config.toml
parallel_block = false
init_std_qkv = 0.0266
init_std_up = 0.0266
lr = 0.0115
lr_head = 0.00473
warmup_steps = 200
steps = 7353
Each number is 128 + 32 x the weight over its row's rms, rounded and kept within 0 to 255. Layers, rows and columns count from 0. The size above them is the row's rms in percent of the matrix's.

# layer 3 attention value, 768x768, rms 0.0998, rows 563-575, columns 256-319
size [ 96  94  96  89  96  98  98  96  94  92  96  92  93]
[[151 136 138 133  14 107 109 118 152 159 128  51 210 162 157 132 123  71  92 101 119 121 106 151  54 153  96 115 141 130 163 201 164 126 130 188 157  76  98 123 138 112 187  89  62  77 137  67 109 161 159 129 163  84 175 157 122 134 133 115  88 174 113 134]
 [132 184 123 122 148 149 164  94 160 182 139  87 165 151 125 155 136 127 125 127 170 105 144 126  98 119 104 128 146 116 139 122 119  94 125 167 154  92  77 206 104 145 137  86 105  90 104 124 162 130 121 134 121  95 104 133  73 132 101 178 120 155  84  98]
 [185 157 111 131 177 122 156 162 129 128  95 179 142  75 137  92 153 141 146 122 119 132 139 144  75 113 133 111  82 129 113 139 112  42 168 125  95  75 146 188 142 153 169 157  87 129 125  98 127 127 134 165 125  91  83 111 134 147 140  78 183 116 105 117]
 [ 61 158 142 109 144  98  81  99 127 122 179 152 122 136 109 156 115 159 151 201 154 117 156  71 166 128  89 151 123 118  89 106 134  92 196 105 137 134 117  73 171 145 140 155 162 163 104 129 114  92 168 122 140 162 126 127 153 151 141 124 103 164 171 129]
 [ 84 104  64 133 135 105  91  85 153 128 178 164 141 114 134 151 165 121  79 103  93 154  96 129 112 115 128 111 130  96 123 111  88 152 145 115  78 134 150 173 118 134 150 164 179 110 127 168 115 160  76 149  44 156 108  97 123 198 189 150 115 136  90 107]
 [135 170 152 116  82 126 102  91 142 126 225 106 104  85 142 156 137 111 121 149 157 150 107 134 132 116  90 131 104 146 158 139  31 128 212 166 142 165 158 122 111 177  84 129 180 134  94 146 143 168  99  67 179 177 118 139 111 101 149  61 117 152 140 102]
 [198 130 161  43 128 114 126  73 103 145  91 107  93 122 166 150 178 122 125 126 107 119 132 169 175  75 118 114 128 151 145 145 161 110 111  99 167 105 143 128 138 146 129 159 150 176 109  95  92 170 165 163 108 125  63  87 160 107 132 143 113 143 107 217]
 [ 96 137 165 148 102 114 133 166  92 152 134 192 166 128 143 148 126  94  79 121  87 172 156 131 112 125 153 184 127 116 160 108 217 122 139 150 136 118 100 152 127 135 139  78 126 135  79 148 181  84 135  45 165 151 170 133 153 175 116  92 145 116 145  98]
 [202 136 124 109 164 118 150  96 138 138 109  73  76  90 149 150  67 137 113 126 124 131 138 140 141  92 136 115 106 118 103  62 100 104 101 145 176 130 154 123 106 163 164 156 111 165 166 144  96 143 120 103  85 109 119  96  76 101 132 147 174 138 111 155]
 [148 130  96 108 110 154 192 121  89  40 140 102 149 161  99 156 109 123 144 133 160 145 149  80 173 147 107 117 168 145  79 138  95  96 133 121 196 151 126 132 130 161 165 147 155 143 108 155 189 125 111 100 117 124 176  82 163 121 114 134 143 119 174 122]
 [ 79 152 127 132 200 194 127 148 148 109 123 128 119 122 159 128  64 194 148  94  91 148 130 102 146 148 153 110  93 136 149 113 155 139 143 106  96 107 146 122 102 117 159  83 159 109 145 130 159  96 157 133 114 156 122 152 119 120 102 137 137 123 188  78]
 [170 111 147 135 105  64 104  93 125 125 146 119 117 173  71 122 137 150 115 126  80 123 100 193 147 123 135  91 187 118 118 123 120 144 118 133 164 149  93 100 152 125  96 124 107 186 111 125  78  74 123 152 122 155 136 204  92  73 131 110 127 138 175 115]
 [148 137 116  99 121 169 118 157 125 168  72 150  93 126 117 152  60 149 151  97 112 136 129 207 123 136 137 115 136 138 162 121 128 129 123 151 162 163  58 146 134 137 125 132 153 122 131 150 127 132 137 116 108 145  72 130 162 150 127 198  82 115 108 125]]
# layer 3 attention output (transposed), 768x768, rms 0.249, rows 563-575, columns 256-319
size [ 93  94  95  93  97  97  95  99  95  94  96  89  91]
[[130 145 122 134 178  79 119 135 120 123 100 136 206 113 106  98 148 134 109 174 108 143 127 125 126 177 150 122 134 113 103 188 179 139 143  75 131 127  62 141 131 124  64 135  99 105 168 132  87 154 134 167 118 152 133  78 160 145 146 123  98 217 124 150]
 [175 158 112 135  88 120 130 127 101 101 101 105 141 121 145 163  83 110 120 162 145  95 139 197 111 143 111 123 167 136 158 132  77  69 134 115 149 122  45 126 128  99 164  88  94 148 158 128 112 144 131 142 141  91 163  72 128 144 115  85  77  79 134  56]
 [ 82 157 115 170  99 170 161 158 129  86 114 172  96 124 152  77 117 156 111  86 102 170 117 175  68 148 115 164 117 111 133 171 130 194 152 154 181 166 164 163 110 105 121 104 161  89 139 163 170 146 142 166 117  76  88 119  97 123  92 115 133  68 165 164]
 [ 90 131 152  92 114 135 128  97  86 151 125 118  73  91 106 114 131 178 134  88 192 101 186 120 123 192 163  65 115 141 115 137 102 132 131  98 121 140 160 132 175 126  69  93 195 101 128  88 151  81 144  72 154  68 118 195 120 199 122 100 176 158 132 124]
 [163  47  81 140 103  81 113 130 128 169  55 177 115 153 132 130 215 131 101 136  64 150 109 110 117 104 140 155  68  64 171  97 174 146 163 153 119 224 141  80 149 148 138 162 141 121 157 180 167 146 146 151 175 106 121  86 144 119 104  93 143 146 103 140]
 [118 142 138 142 124 125 117 175  94 129 139  95 142 150 134 168  60  95 232 131 200 105 115 119 124 133 161 143 167 129 159 134 132  89 143 140 154 130 158 137 157 150 131  72 171 105 126 132 167 107 119 153 120  90 118 150 133 152  79  92 167  97 143  87]
 [ 86 112  98 175  53 104 103 106 148 132 158 144 155 107 177 153  73 180 106  91 122 147 180 152 113 169 135 138  65 117 152 143 103 137 178 125 112 149 139 107 107 131 137 173 145 127 138 106  38 146 133 120 128 137 110 168 138 202 151 132  86  88 164 171]
 [141 117 184  97  60 141 115  49 107 158 180 136 139 130 132 103  84 184 111 149 109  86  90  90  84 110 163  62 182  85 137 245 106 147  91 116 117 164 145 120 137 122 108 120 110  89 148 103 100 132 141 114 110 172 183  87 174 112  92 121 176  94 118 123]
 [120 172  85 106 190 144 187 100  81 108 108 118 146 127 125 194 118  47 119 143 154 121 103 144 138 111 155 129  62 181 141 110  73  97 104  88 115 155 115 116 126  86 131  92 124 139 106 135 159  59 161 118 128 142 105 104 149 164 111  92 157 154 187 188]
 [159 139 151 131 111 125 124 139 119 115 137 132 146  95 116  97 111 130 160 130  78 115 148 158 161 142 144 115 137 116 139 120 140 124  88 124 151 185 118 116 127  98  73 139 148 179 146 100 107  85 146 139 126  82 110  89 155 103  78 142 162 121  93 138]
 [101  76 101  99  83 214 120 153  90 101  97 151  98 106  95 135 128 126 162  97 147 134 110 156 163 173 136 143 127 141 152 137 120 112 156 144 200  81 114 154 151 176  84 197 147 179 100 101 163 161  87 121 111 119 159 144  86 123 115 130 108 127 138 140]
 [103 113 105  58 105  85 156  74 102 143 114  91 112 164  94 110  97 124 164  88 176 150 112 152 136 109 188  90 131  78  64  75  63 167 136 133 132 125 169 108 162 149 112 100  80 112  82 152 175 140  48 156 153 113 160 130 159 144 151 122 140 157 114 133]
 [159 107 150  70 105 183 112 138 119 117 133 110 143 177 123 125 141 132 116 168 189 129 182 168 155 187 104 127 162 111 121 152 118 169  85  66 138 206 100 126 158 143 119 168 121  98  89 148 150 158 118 163  91 158 132 142 102 122 113 149 110  51 148 176]]
# layer 3 attention query, 768x768, rms 0.0873, rows 576-615, columns 256-319
size [ 74  70  72  70  77  78  68  77  75  76  87  88  86  92  90  98  91  98 121 109 127 119 122 133 120 127 121 120 126 121 131 121  70  70  71  73  74  75  83  81]
[[ 87 197  92 102  92 131 147 118 187  77 159 109 153  66  99 102 132 152 135 112 164 116 105 198 162  86 122 120 120 127 153 178 108 137 136 150 149 161 105 152 128 121 171  94 154 132 141 136 169  99 107 123 110  88 160 103 128 145  98 190 144 149 126 102]
 [194 196 151 213 124 130 113  65  62 103  81 148 143 109  75 131 161  74  97 176 111 140 162 129 163 123 107  74 126 174 124 123 164  99  71 133 155 107 157  70 171 108 124 156 153 111 167 135 106 170 117 148 109 117 107 102 167 119 175 164 112 123 166 141]
 [129 147 115 118 165 154  88  91 143 116 157 157 120 105  77 138 120 134  90 165 100 142 175 153 179 132 111  87 122 166  64 168 106 116  92 113 129 124 173 119 130 127  89 197 124  98 122 122 140 104 118 148 171 103 110 132 138 119 110 140  72  86 137 100]
 [126 104  97 171 106 161 167 163 129 101  92 148 143 147 123  59 147 190 103 101 118 101 161 107  52 139 137 132 150  93  92 106 160  81 138 138 104 112 119 121 141 148  66 123 125 113 161 113 130 136  93 109 123 145 111  93 130 172  96  99 206 100 153  99]
 [110 108 147 110 108 116 124 163  75 124 102  94 175 160  62 123 150 156 117  96 100  55  73 138 133 133  97 195 155 120 126 136  80 155 150 114 107 117 132  99 111  85 122 105 123 128 145 142 150  96 100 162 113  85 152 112 110 127 104 151 168  81 125 163]
 [106 153 114  75 178 134 144 143 166 166  41 119 132 162  80 110 159 150 123 115 166 133 175 156 178  81 134 113 132 118 128  78 132 150  89 163 137 135  99 151 148 110 127 129 143 105 134 152 133 166 132 154 107 138 103 132 140 100 124 124 187 139  97  86]
 [127 107  98 125 139 121  90 122 129  75 136 126 127 149 178 111 172  75 141 116 178 162 123 110  63 121  81 134 200 121 126 117 133 186 122 136 141 129 108 114 121 115 145  36 119 179 101 168 165 186  81 129 133  59 142 129 133 144 183 165  84 172 134  99]
 [136 194 107 130 147 155 120  95 158 182 100 172 122  58 149  93 131 130 109 101 116  75 157 108 142 119 163 143 136 133 110  80 135 112 127 117 127 216  78 180 136 181 134 160 144  68  73 106 128 121 125 103  99 173 129 107  76 143 106 154 111  78 114 131]
 [132 132 132 109 107 156 121 153 113 151 165 126 123 123 110 136 132 152 148 173 167 119  87 168 201 163 160 122  67 109 178  62  67 140 128 183  63 108 126 123 126 143  77 193  99 122 100 104 115 135  87  70 164 140  62 126 178  77  90 138 128 177 107 118]
 [103 122  82  97  44 160 126 134 140  79 178 148  87  87 133  75 104 158 115 124 133 191  99 145  64 143  66 109 136 134 133 136 105 163 111  61 118 168 143 170 158  94 122 149 127 149 135 119  94 152 133 133  88  67 106  95 132 177 129 116 100 157 166  91]
 [159 171 144 149 133 143  98  99 123  79 158 129  80  92 173 109 112 132 130 123 142 122 132  40 139 124 154 115 133  93 125 107 173  52  82 134 128 125 103  93 121 163 152 121 146  99 129 126 136 200 105 191 162 133 141 175 138 106 173 139  94 139 139 143]
 [143 134  86 151 163 156 172 119 128  69 146 101 117 104 186 132 125 142 129 137 124 103  95 132 155 115 130  70  97 171 150  89 109 102  93 147 119 138  86 149 176 141 160  81 147 155 142 110  77 116 128 155 162 111 160 118 108  97 116 116 109 133 143  91]
 [103 133 131  94 154 104 155 148 183 138  64 124 159  73 165 127  85 122 146 107 116 136 131  83 104 150  75 114 160 166 161  89 179  55 116 168 131 170 155 129 118 110  92  41 194 143 148 108  84 153 159 161 100 153  97 153 149 132 171 117 106 103 199 101]
 [122 118 157  85 179 147 183  85 167 158 131 133 134 101  77  94 136 124 169 166  81 100  89 153  97 182 126 147 181  94 148  82 180 158 159 156  88 118 120 111 114 125 111 177 122 125  80 105  64 168 136  91 103 168 103 154  97 131  80 140 172 117 155 183]
 [143 163 118  89 168 183 124  89  78  97 120  76 113 143 167 127 195 110 155 102 152 118 140 109 118  89 134 152 142  91 147  61 142 190 176 128 147 106  78  83 111 136 136 111 104 167 154 100 106 140 100 149 187 103 165 106 171 124 132 104  79 155 144 162]
 [124 137 150  48  92 141 103 127 106  92 175 154 110 121 154 104 134 132 135  88 121 176 179 135  50 133 131 142 108 155 115 149  80 116 127 123 110 175 147 131  73 113 165  96 119 121 106  82 134  95 116 116  45 110 129 122 130 137 147 124 136  95 137 159]
 [129 134 143  57 100 109 118 108 104 112 148 118 172 132 153 210  92  70 110 158  54 110 138 137  88 202 125 116 105 106  98 100 121 134 110 122 155 153 148 172  95 126  59 100 150 118  92 129 132 144 111  95 114 173 122 182  83 130 104 152 118 118 154 136]
 [113 102 107 204 123 199 155  55 117 148 117 112  99 111 151  76 142 139 114 197 133 122  61 136 176  96 147 152  95 101 141 183 169  98 147 129 147 154 110 120 162 166  92 176  95 152  84 189 167 101  94 135 163  79 131  81 168  57 109 161 100 191  83 134]
 [129  91 114 140 157 117  94  95 137  76 110 142 187 159 113  79  81 155 154 112 138 191 160 120 142 101 171  99  64 173  34 170 104 110 158 145 172 126 142 141  78  50 152 117 117 120 122 161 138  84 107  88  88  91 156 110 122 103 159  95 111 113  89 153]
 [134 109 114 156  90 134 129 136 135 154  85 152 147 109 140  83  88  54  68 102 100  85  93 143 117 108 141  81 181 103 179 165 134  91 129 168 127 183 144  69 141 163  76  99 143 103  89 157 118 135 148 148 107 156 179 120 113  75 140 120 165 122 150 129]
 [150 127 121 170 136 124 166 124 152 117 168 104 161 138 203 127  68 153 149 130 126 112  99  75 105 186  80 145 104  75 150 131  92 148 128  95 137 200 161  87  83 194 106 125 128 157 109 129 121 144 121 174  99 163  82 191 129 141 160 125  96 135 133 109]
 [158 137  99 115 144 105 110 162 156 129 191 113 130 119 107  89 120 156  85 143 109 204 144 103  93 149 134 153 175 125 130 130 114  71 150 157 171 134  90 144 101  91 174 101 145 181 144 108 124 139 113 196  98  91 159  91 128  92 120 118 107  98 120 162]
 [125 115 106  84  50 147 135 180 135 136 147 148 136 171 143 131 147 127 135 168 141  50 123 148  69  91 101 133 162 142 122 172 113 122 186 129 173 155 110 117 183  77  94 133 133 103  91  81 125 138 140 107 128 115 156 170  94 177 138 141 137  94 110 148]
 [115 193 111  56  97 187 103  89 125 112 140 113 151 138 117  81  89  78  88  83 110 184 143  76 133  56 117 123 146 132 119 165  98 149 149 140 137 123 116 132 121  85 152 149 134 114  86 138 147 181 130  94 131  74 166 137 114 104 141  93 152 135 175 140]
 [115  84 161 181 110  89 157  96 168 166 113 133  93 127 167  92 130 170 181 136 163 132 102  72 152 175 171  97 209  71  98 118 147 130  82 119 141 133 117  97 118 107 106 185 117 144 139 129 137 141 158 191 168 160 142 173 196 122  96 101 135 165  91 151]
 [237 160 141 105 119 118 163 143 133 156 157 151 125 104 154 131 130 186 139 164 125 188 168 116 136 151  65 133 120  89 115  82 162 160 109 150 123 115 112  74 132 113 179 199 141 187 169 189  82 129 131 111  91 143 126 125 105 118 127 124  64 146 141 158]
 [124 159 132 109 116  86 140 110 173  73 157 156 133 111 157  88 117  89 138  98 104  83 119 146 109 135 182 142  79 180 120 116 103 135 103  77 185  80 161  87  68 169 147  96  91  99 142 112 139  90 175 107 119  83 130  81 136 115 134 116 165  98 149 134]
 [141 164 115 153  69 114 151 129  96 113 101 138 151  92 154 178 127  98  91  76 120 127  73 129  92 103 118 146 132 131 149 140 145 141 100 135 143 169 118  97 168 165 127 105 159 149 152 123  78 107 122  90 131 148  88 121 170 117  89 143 117 128 137 107]
 [ 61 179 120  80  93 163 103 137 118 127 143 137 167  82 121 147 104 141 191  94  69 101  84 106 138 115 102 173  81 161 162 140 156 138 134 124 120 115 127 110 116 110 104 161 113 144  60 103 193 154 108 100 183 127 118 183 136 123 134 110  66  93 180 138]
 [157 108 181 109 103 122 187 180 120 143 129  91 145 154 145 182 161 164  78  91  77  72 154 178 116 131 110 218 149  95 129 158  89 169 163 189  74 111  81 114 166 130 139 141 139 140 194 150 181 148 126  85 175 100 186 167 113 110 110  98 132 115 140 104]
 [186 149 115 114 159 131 138 134 172  93 110 132 131  97 113 185 166  81 180 112 140 132 145 126 108 137 196 169 155 137 119 136 139 103 103 131 119 137 122 115 144 123 102  60 119 147 177 133  85 102 123 155 138 154 173 112  85 135 123 149  78 214  97 148]
 [105 156 154 101 115 130 156 142 118 175 131  52 188 117  92 157 142 147 117 182 128 141 195 125 169 192 174 126 156 131  83 126 111 105  94 126 134 119 121 144 151  62 104 128 153 162 148 151 165 134 127 118  98 142  88 166 174 123 182 143 112 152  99 136]
 [136 137 147 119 126 103 125 107 185 134 145 164  53  80 158 168 103 120 125  91 101 154 145 150 152 152 135 103 152 139 126 118 117 108 121 192  74 176 142 106 157 169 162 132 106  81 124 171 112 194 135 134 158  84  86  87 121 142  72 139 157 101 151  72]
 [137  97 157 118 132 150 144 120 108 140 103  78 180 163  99 107 137 109  90  89 105  91 169 127 111  62 113 214 145 124 163 103 120  98 115 138 109  77 103 132 160  56 124 114 148 147 149 139 109 132  72 137 106 143 170 175 136 130 145  26 148 134 130 140]
 [203 143 163 128 138 129 124 141 105 134 170 160 167 193 143 125 158 101 116 155 123 125 165  92 145 166 105 166 103 100 178 112 150 126 133 150  95 112  80 113 107  91 132 152 112 119 116 131  92 143 104 124 110 179 154 107 121 103 145  96 141  95 170 114]
 [ 40 130 149 165  98 136 140 116 159  93 135 139 128 131 134 145  83 189 144 101 111  87  88 142 104 104 129 140 144  90 151 118 147 126 123  60 162 134 175 119 163 128 149 140 145 151 142 134 108  95 129 104 132 105 128 166 129  97 133  97 141 135 147 142]
 [110 184 135 115 126 138 190 158 111 120  92  97  63  97 119 151 126  95 104  64 119 133 161  52 129  90 124  73 140  94 119 124 139 116 104 166 169  88 130 153 125 128 143 132 170 107 121 174 121 155 119 144 167 122 106 117  96 114 141 128  72 137 202 133]
 [129 130  91  86 133  94  94 123 124 177  89 132  93 165 111 100 127 112  97 116 118 139  86 137 147 115  97 194 161 153 134 116 165 180 120 129 158 124 119 139 159 141 152 140 164 150 134 153 143 150 134 199 136 121 178  69 181 146 105 165  92 150 172 117]
 [120 153 119 157 153  92 105 120 122 161 175 151 115  92 163 170 124  93 163 146 172  78  67 166 170 120 147 144 128 157  88 113 140 170 110  84 161 190 198 145 152 146  94 148 165 116 108 161 106 134 124 121 137 114 157 143 150 153 170 146 147 172 108 117]
 [ 94  87 105 125 174 124  84 146  63 125 127 121 189 112  75  80 144 133 131 128 118 121 184 164  78 136 173 131 148  54 102 151 153 207 139 122 116 141  73 113 168 126 148 104 110 125  97 130 149 137 138 124 129 122 177 111 124  76 136 104 120 108 120 171]]
# layer 3 attention key, 768x768, rms 0.0889, rows 576-614, columns 256-319
size [ 70  72  69  72  81  82  73  82  78  76  91  92  90  85  86  97  90 105 119 112 114 123 119 126 120 124 118 115 126 117 129 118  70  68  70  68  74  73  78]
[[124 139 111 131 116  76 139 139 163 148  90 179 113 177 108  82 206 200 168 108  78 116 112 106  73 159  56 170 210  97 102  97 147  77 163  52  77 144 110  86 125  91  97  92 156 104  84  97 113 139 166 127 158 104 141 175 187  93 145  98 123 143 143 100]
 [116  91 107 138 101 165  98 189 104 123 140  91 126 149 109 156 105  84 101 131  70 108 184 137 144 134 184 161 149 150  91 172  95 151 132 158 172 150 138 175 147 144 118 208 155 138 201 100 136 113 148 177 142 113 125  48  72 113 130 117 207 118  77  86]
 [210 108  95 150  59 109 101 105  84 158 167 117 123  88 152 120 107 141 127 149 138 146 148 147 131 160 152 102 160 141 141 110  62 145 105 138 170 155 129 140 148 119 119 112  82 127 125  95 123 117 109 104 182 127  95 187 105  85 162 132 116 143 104 128]
 [ 68 168  95  93 139 157  97 100 129 126 108 104 166 155 110 131 126 108 169 117  90 144 112 123 114  90  57 150 147 152 160 149 134 179 168 172 119 120 116 121 135 101 153 114 132 104 112 188 109  96 127 124 148 167 191 131 113 144  78 127 110  85 121 129]
 [ 68 176 161 136 156 175 154 107 133 141 112 131 204 106 102  61 113 142 167 116  78  92 171 127 101  76 111 135 152 192 147 195 111 139 184 104 122  88 168 121  76 109 122 149  99 161 129 138 114 184 122  92 145 161 185 123  88 160 120 105 191  85 102  86]
 [ 19  87 158 127 129  98 159 104 181 146 117 127 156 114 107  92 112 119 146  79  71 177 101 155 125 123  87 178 201 101 162 123 118  97 131 153 123 158 156 144 165 154 121 142 137 131 113 128  91 160 135  87 117 192 190 118 153 148 103 144 210  98 156 103]
 [208 115 151 122 158 122 127 181 127 136 194 152  64 112  83 109 140 229 146 136 125  92 111 146 198 161 142 145  99  84 110 149 115 135  84 192 126 166  97 163 176  85 116 166 160 212 145 155 153 152 105 129 158 139 114 134 196 124 111 180 200 134 166 119]
 [125 159  65 116  91  96 118 209 141 140  62 152  87 144  63 130  73  95  98 129 123 198 183 115 205 167 106 132  96 148 151 152 125 146 115 135 106 116 134 194 187 114 129 130 117  91 112 142 141 104 113 175 120  95 151  74 172 118  53 186 113 122 110  74]
 [ 69 127  91  82 136 182 170 104 170 119 138 115 156 102  89 167 117 117 183 137  25 102 171 126 117 143  91 190 122 113 169 128 138 109 182 169 176 121 190 138 123 125  90 138 108 107 120  34 107 132 165  99 131 201 175 124 112 131 118  80 147  80 156  86]
 [136 142 138 231 157 108 165 142 107 131 173 156 114 113 165 157 133 180 164 103 102  70 116  74  91 169 169 131 112 144 143 114 141  78  76 124 140 118  75 101 108 185 109 144  98 132 190 149 100 101 154 113 127 136  60 183 172 178 126  99 140 182 156 213]
 [189 118  83 184 172 135 130 139 115 147 225 110 103 133 149 150 131 136 118 137 160 173 109 159 140 155 162  71  74  96 136  70 102 127  79 152  82 131 118 135 139 158  70 104 149 168 137 134 111 131 194 119 124 130 146 197 180  50 172 131  79 194 118 142]
 [179  97 131 130 164 153  72 148 114 102 178 116 150 161 121 207 115 123 180 146 136 157 101 183 123  95 144 140  98 136 125 133 119 139  91 154 133 111 111 110  80  88 107 103 126 165 155 180 112 129 138 164 112 149  58 143 118 103 169 102 117 145  99 147]
 [101 138 113 142 106  77 135 136 126 168 206 124  98 156 160 139  90 110 186 131 110 131 128 104 120 111 182 138 143  67 130 100 110 122 106 156 101 139 140 154 139 116 110 161 104 145 124 110  87 146  98  95 102 129  51 126 108 175 174 118 110 141  91 143]
 [114  78 139  91 104 121 127 128  76  90  61  51 138 117  87 107  96 103 130 116 137 107 201 103 100 209  84  96 154 187 149  87 112 111 114 175 169 126 187 126 121 151 132 141 170  87 147  83 177 221 180 124 142 154 141 152 108 134 140 191 138 127 135 130]
 [147 187 117 123 138 156 121  83 173 130 178  97 149 107 203  67 203 137  74 174  81 189 131 111 191  57 110 134 138 133 155 103 106 110 128  78 114 156 108 165 105  99 131 128 116  83 146 127 134 126 107 160 125 125 177 144 122 131  91  66  60 163 167  85]
 [196 121  89 176 156 144 105 102 165 135 163 192 137 154 157 150 179 192 194 179 180 189  84 158 114 117 144 131 116 163 135  96 169 177 163 138 152 156  99  88  67 155 100  78 104 157 159 118 111 125 211   5 153 143 132 118 107 140 138 177 137  77 157 119]
 [105  64 156 124 183  73 165 203  92 133  80 147 136 148 156 160 113 113 144 104 164  55 149 107 143 179 121 179 149  68 205  79 119 171  79 100  75 152 172  95 127 118  99  71 160 115  88 136  92 126  87 137  98 146 167 151 147 180 151  80 133 178 152 135]
 [179 136  87 118 120 143  97 121 113 115 135 157 146 183 195 115 122 155 118 189 178 140 124  82 130 104 146  83 127 104  82 126 123  91 163 130 146  97 150 153 118 122  92 115 133 140 135 181 107 100 135 113 134  98 127 186 130 105 111 148  83 126 101 185]
 [166  83 119 127 181 130  90 109 147 110 131 167 107 143 192 105 150 146 157 105 230 150 146 144 134  98 184  76 123 124 103 109 151 178 156 163 117  73 102  89 111 118 159  75 196 164 188  99 122 123  95  89 152 119 159  53 106 102 157 113 164 123 165 176]
 [ 94  87 130 187 127 146 145 132 132 106 173 114  73  85 166 126 156 109 131 102 117 159 149 136 156  66 115  57 131 108 150 130 178 126  80  90 113 107 163 124 153 147  75 139 152 109 135 194 145 117 107 119  81 157 121 165 120 112 103 128  86 152 159 122]
 [125 136 129 104 125 151  49 174 160 106 155 130 128 158 170 152 124 130 162  92 172 154  96 110 138 124  60 131 143  97 175  64 169 138 114 142 157 122 151  81 106 145 174  62 134 104 163 128 154 111 116  94 189 130 125 146 107 169 155 118 175 178 154 127]
 [133  94 152 137 150 132 154 180 126 143  77  73 143  95  98 132 189 118 120 125 109 108 121  88 148 126 129 107 161 170  72 200  95 149  95 169 144 142 134 154  94  96 186 143 110 150 119 160 125 140 126 148  91 142 182 128  78 112 150  99  90 148 141 126]
 [114 125  96  92  21 141 129 116  51 105 130 152  68 170 107 181 172  92 155 112 127 139 196 179 126 181 109  83 111 131 162 160 146 135 133 141 101 106 192 135  94 105 111 102 125 131 124  88 160 132 136 103 154 104 111 135 143 121 117 100  79  86 113 144]
 [ 35 102 173 112 125 114  78 170 120 112 161  83 100 156 122 183 161 150 132  92 136 125 158 143 180  86 116  87 123 146 171 160 115 156 160 138 125 134 157 142  50 137 198 131 106 191 130 177 117 132 110 129 128  77 152 151 133 129 101 158 112 166 159  82]
 [ 65 112 159 144 202 111 167 108  89  96 112  92 149 158 121 154  86  84 133 116 166 159 162 146 109 166 164  66  99 146 152 116 114 119 119  61  62  91 154 155  92 135 123 133 107 125 103 100 137 129 176  75 154 140 125 135 111 101 114 133 147 143 119 130]
 [137 136 135 103 110  65 182 117 132 205 110  82 112 185 129  65  74 141 135 147  99 101 110  93 154 120  77 127 128 122  29 110 117 167 168 148 134 125 108 138 131  93 192 119 108 139 151 115 160 161 113 117 168 146 131 140 114 120 163 122 108 157 111 104]
 [120 113 167  97  93 152 178 163 131 119 170 118 138 119 125 150 108 165 141 105 125 116 167 137 132 108 121 160 102 131 105 133 124 213 178 138 183 155 171 151  83 154 194 182 101 173 174 105  82 138  96 163 115 128  88 133 162 106 130 128 115 116 122 169]
 [113 105 111 133 159 102 119 113 108 193 115 150 123 154 137  91 131 154  72  98 114 186  96 119 131 119  78 154 129  67 123 151 137 120 131  94 166 158 161 141 110 113  85 132 167 192 143 142  96 105  63 121 148 114 120 124  69 153 125 144 103 110  44 148]
 [107 111 148 143 140  83  64 176 149 115 171  90 169 163 129 155 171 108 137  74  67  64  72 183 101  87  94 108 103 141 133  98 144 148 138 103 132 146 191 116 132 102 114 159 162 123  92 131 127  58 150 106 178 100 153 154  76 121 117 171 174  92 175 117]
 [138 161 153 143 158 157 138 114 189 109 198 153 119 135 161 140 184 123 111  87 181 118 147 100 150 165 106  96 142 121 103 137 143 141 157 133 139 211 146 127 102 162 129 138 158 152 111 123 141 206 118 122 228 117 131 151 160  70 140 134 116 108 146  96]
 [ 61 118  93  68 135 143 166 114 188 112  97  78 146 139 185 103  75 139 170 132 151 129 186  88 170 125 102 185 127 107  78  91 112 118 204 127 138 159 115  89 117 163 112 127 144 137 136 101 133  96 105 135 109 142 134 143 139 144 135 114 175 153  97 131]
 [123 167 115 142 123 117 112 140 146  98 118 115 175 115 145  83 154  96 122 163 127 154  99 112 113 102 138 140 118 136 147 129 130 109 150  90 136 105 128 123 154  72 160 164 133 128 171 136 139 125 127  76 157 119 119 176 160 153 164 111 174 134 142 154]
 [115 101 175 156 126 137 153 114 132 177  88 146  90 211  79 144 169 152 124 172 155  78  87 141 114 118 137 133 130 175 152 180 160  91 154 163 128 118  75 122 126  82 121 102 162 177  99 148 146 111 129 145 162 129 132 127 149 117 170 125  66 131 131 155]
 [130 116 120  67 138 133 102 137 138 120  79 133 214 106  87 153  91 138 150 123 151 161 155  99  65 129 144 157  66 102 130  98 152 179 144 177 112 128 173 134 121 181  94 129  76 128 119 135 112 144  78 133  76  89 107 138 134  93 135 110 148 123  76  89]
 [139 109 112 108 117 165  75  96 104 111  80 117 125 128 134 114  33 118 113 106 146  86 123 139 140 161 117 126 102 155 119  80 185 156 168 132 131 180 159 169  86 192  78 100  70 153 187 154 131  63  76 178  66 151 141 105  82 150 137 146 108 194 139  81]
 [125 152 181 115 127  61 141 153 184  94  93 109  84 162 118 170 168 203 193 151 108 123 125 159 157 143  84 129 117 147 114 119 156  83 148  78 125  67 150 108 131 186 158 126 142  88 131 170  80 171  82  70  77 123 128  72  65 117 140 117 137 111 138 153]
 [105 119 192  90  95 131 135 121 122 151 160 111 175 130  68  76 144 129 100 123 128 160 133 128 125 179 124 143 150 125 143 111 118 124  77 130 113  85 111 133 118 148 187 182  99 107 127 109 130 139 132 127 160 136 117 133 140 143 148 123 116 166  96 111]
 [ 84 175 143 103 110 135 140 145 153 145  76 134 134 164 107 112 116 127 135 115  85 129 117 100 128 140 102 164 137 170 134  98 143  99 122  96  60 143 134 153 150  90 148 128 104 145 108 114  52 105 126  63 119 108 175 123 129 156 168  36 118 124 120  87]
 [151  97 111 100 139 180 115 167 136 151 179  87 115  93 146 161 107  73 101 134 125 147 153 135 141 109 171 100  69 104 138 151 133 172  89 142 129 147 120 115  82  95  98 120 128 127 137 127 172 126 134 172 137 109  92 136  81 134 182 124  91 194 115  71]]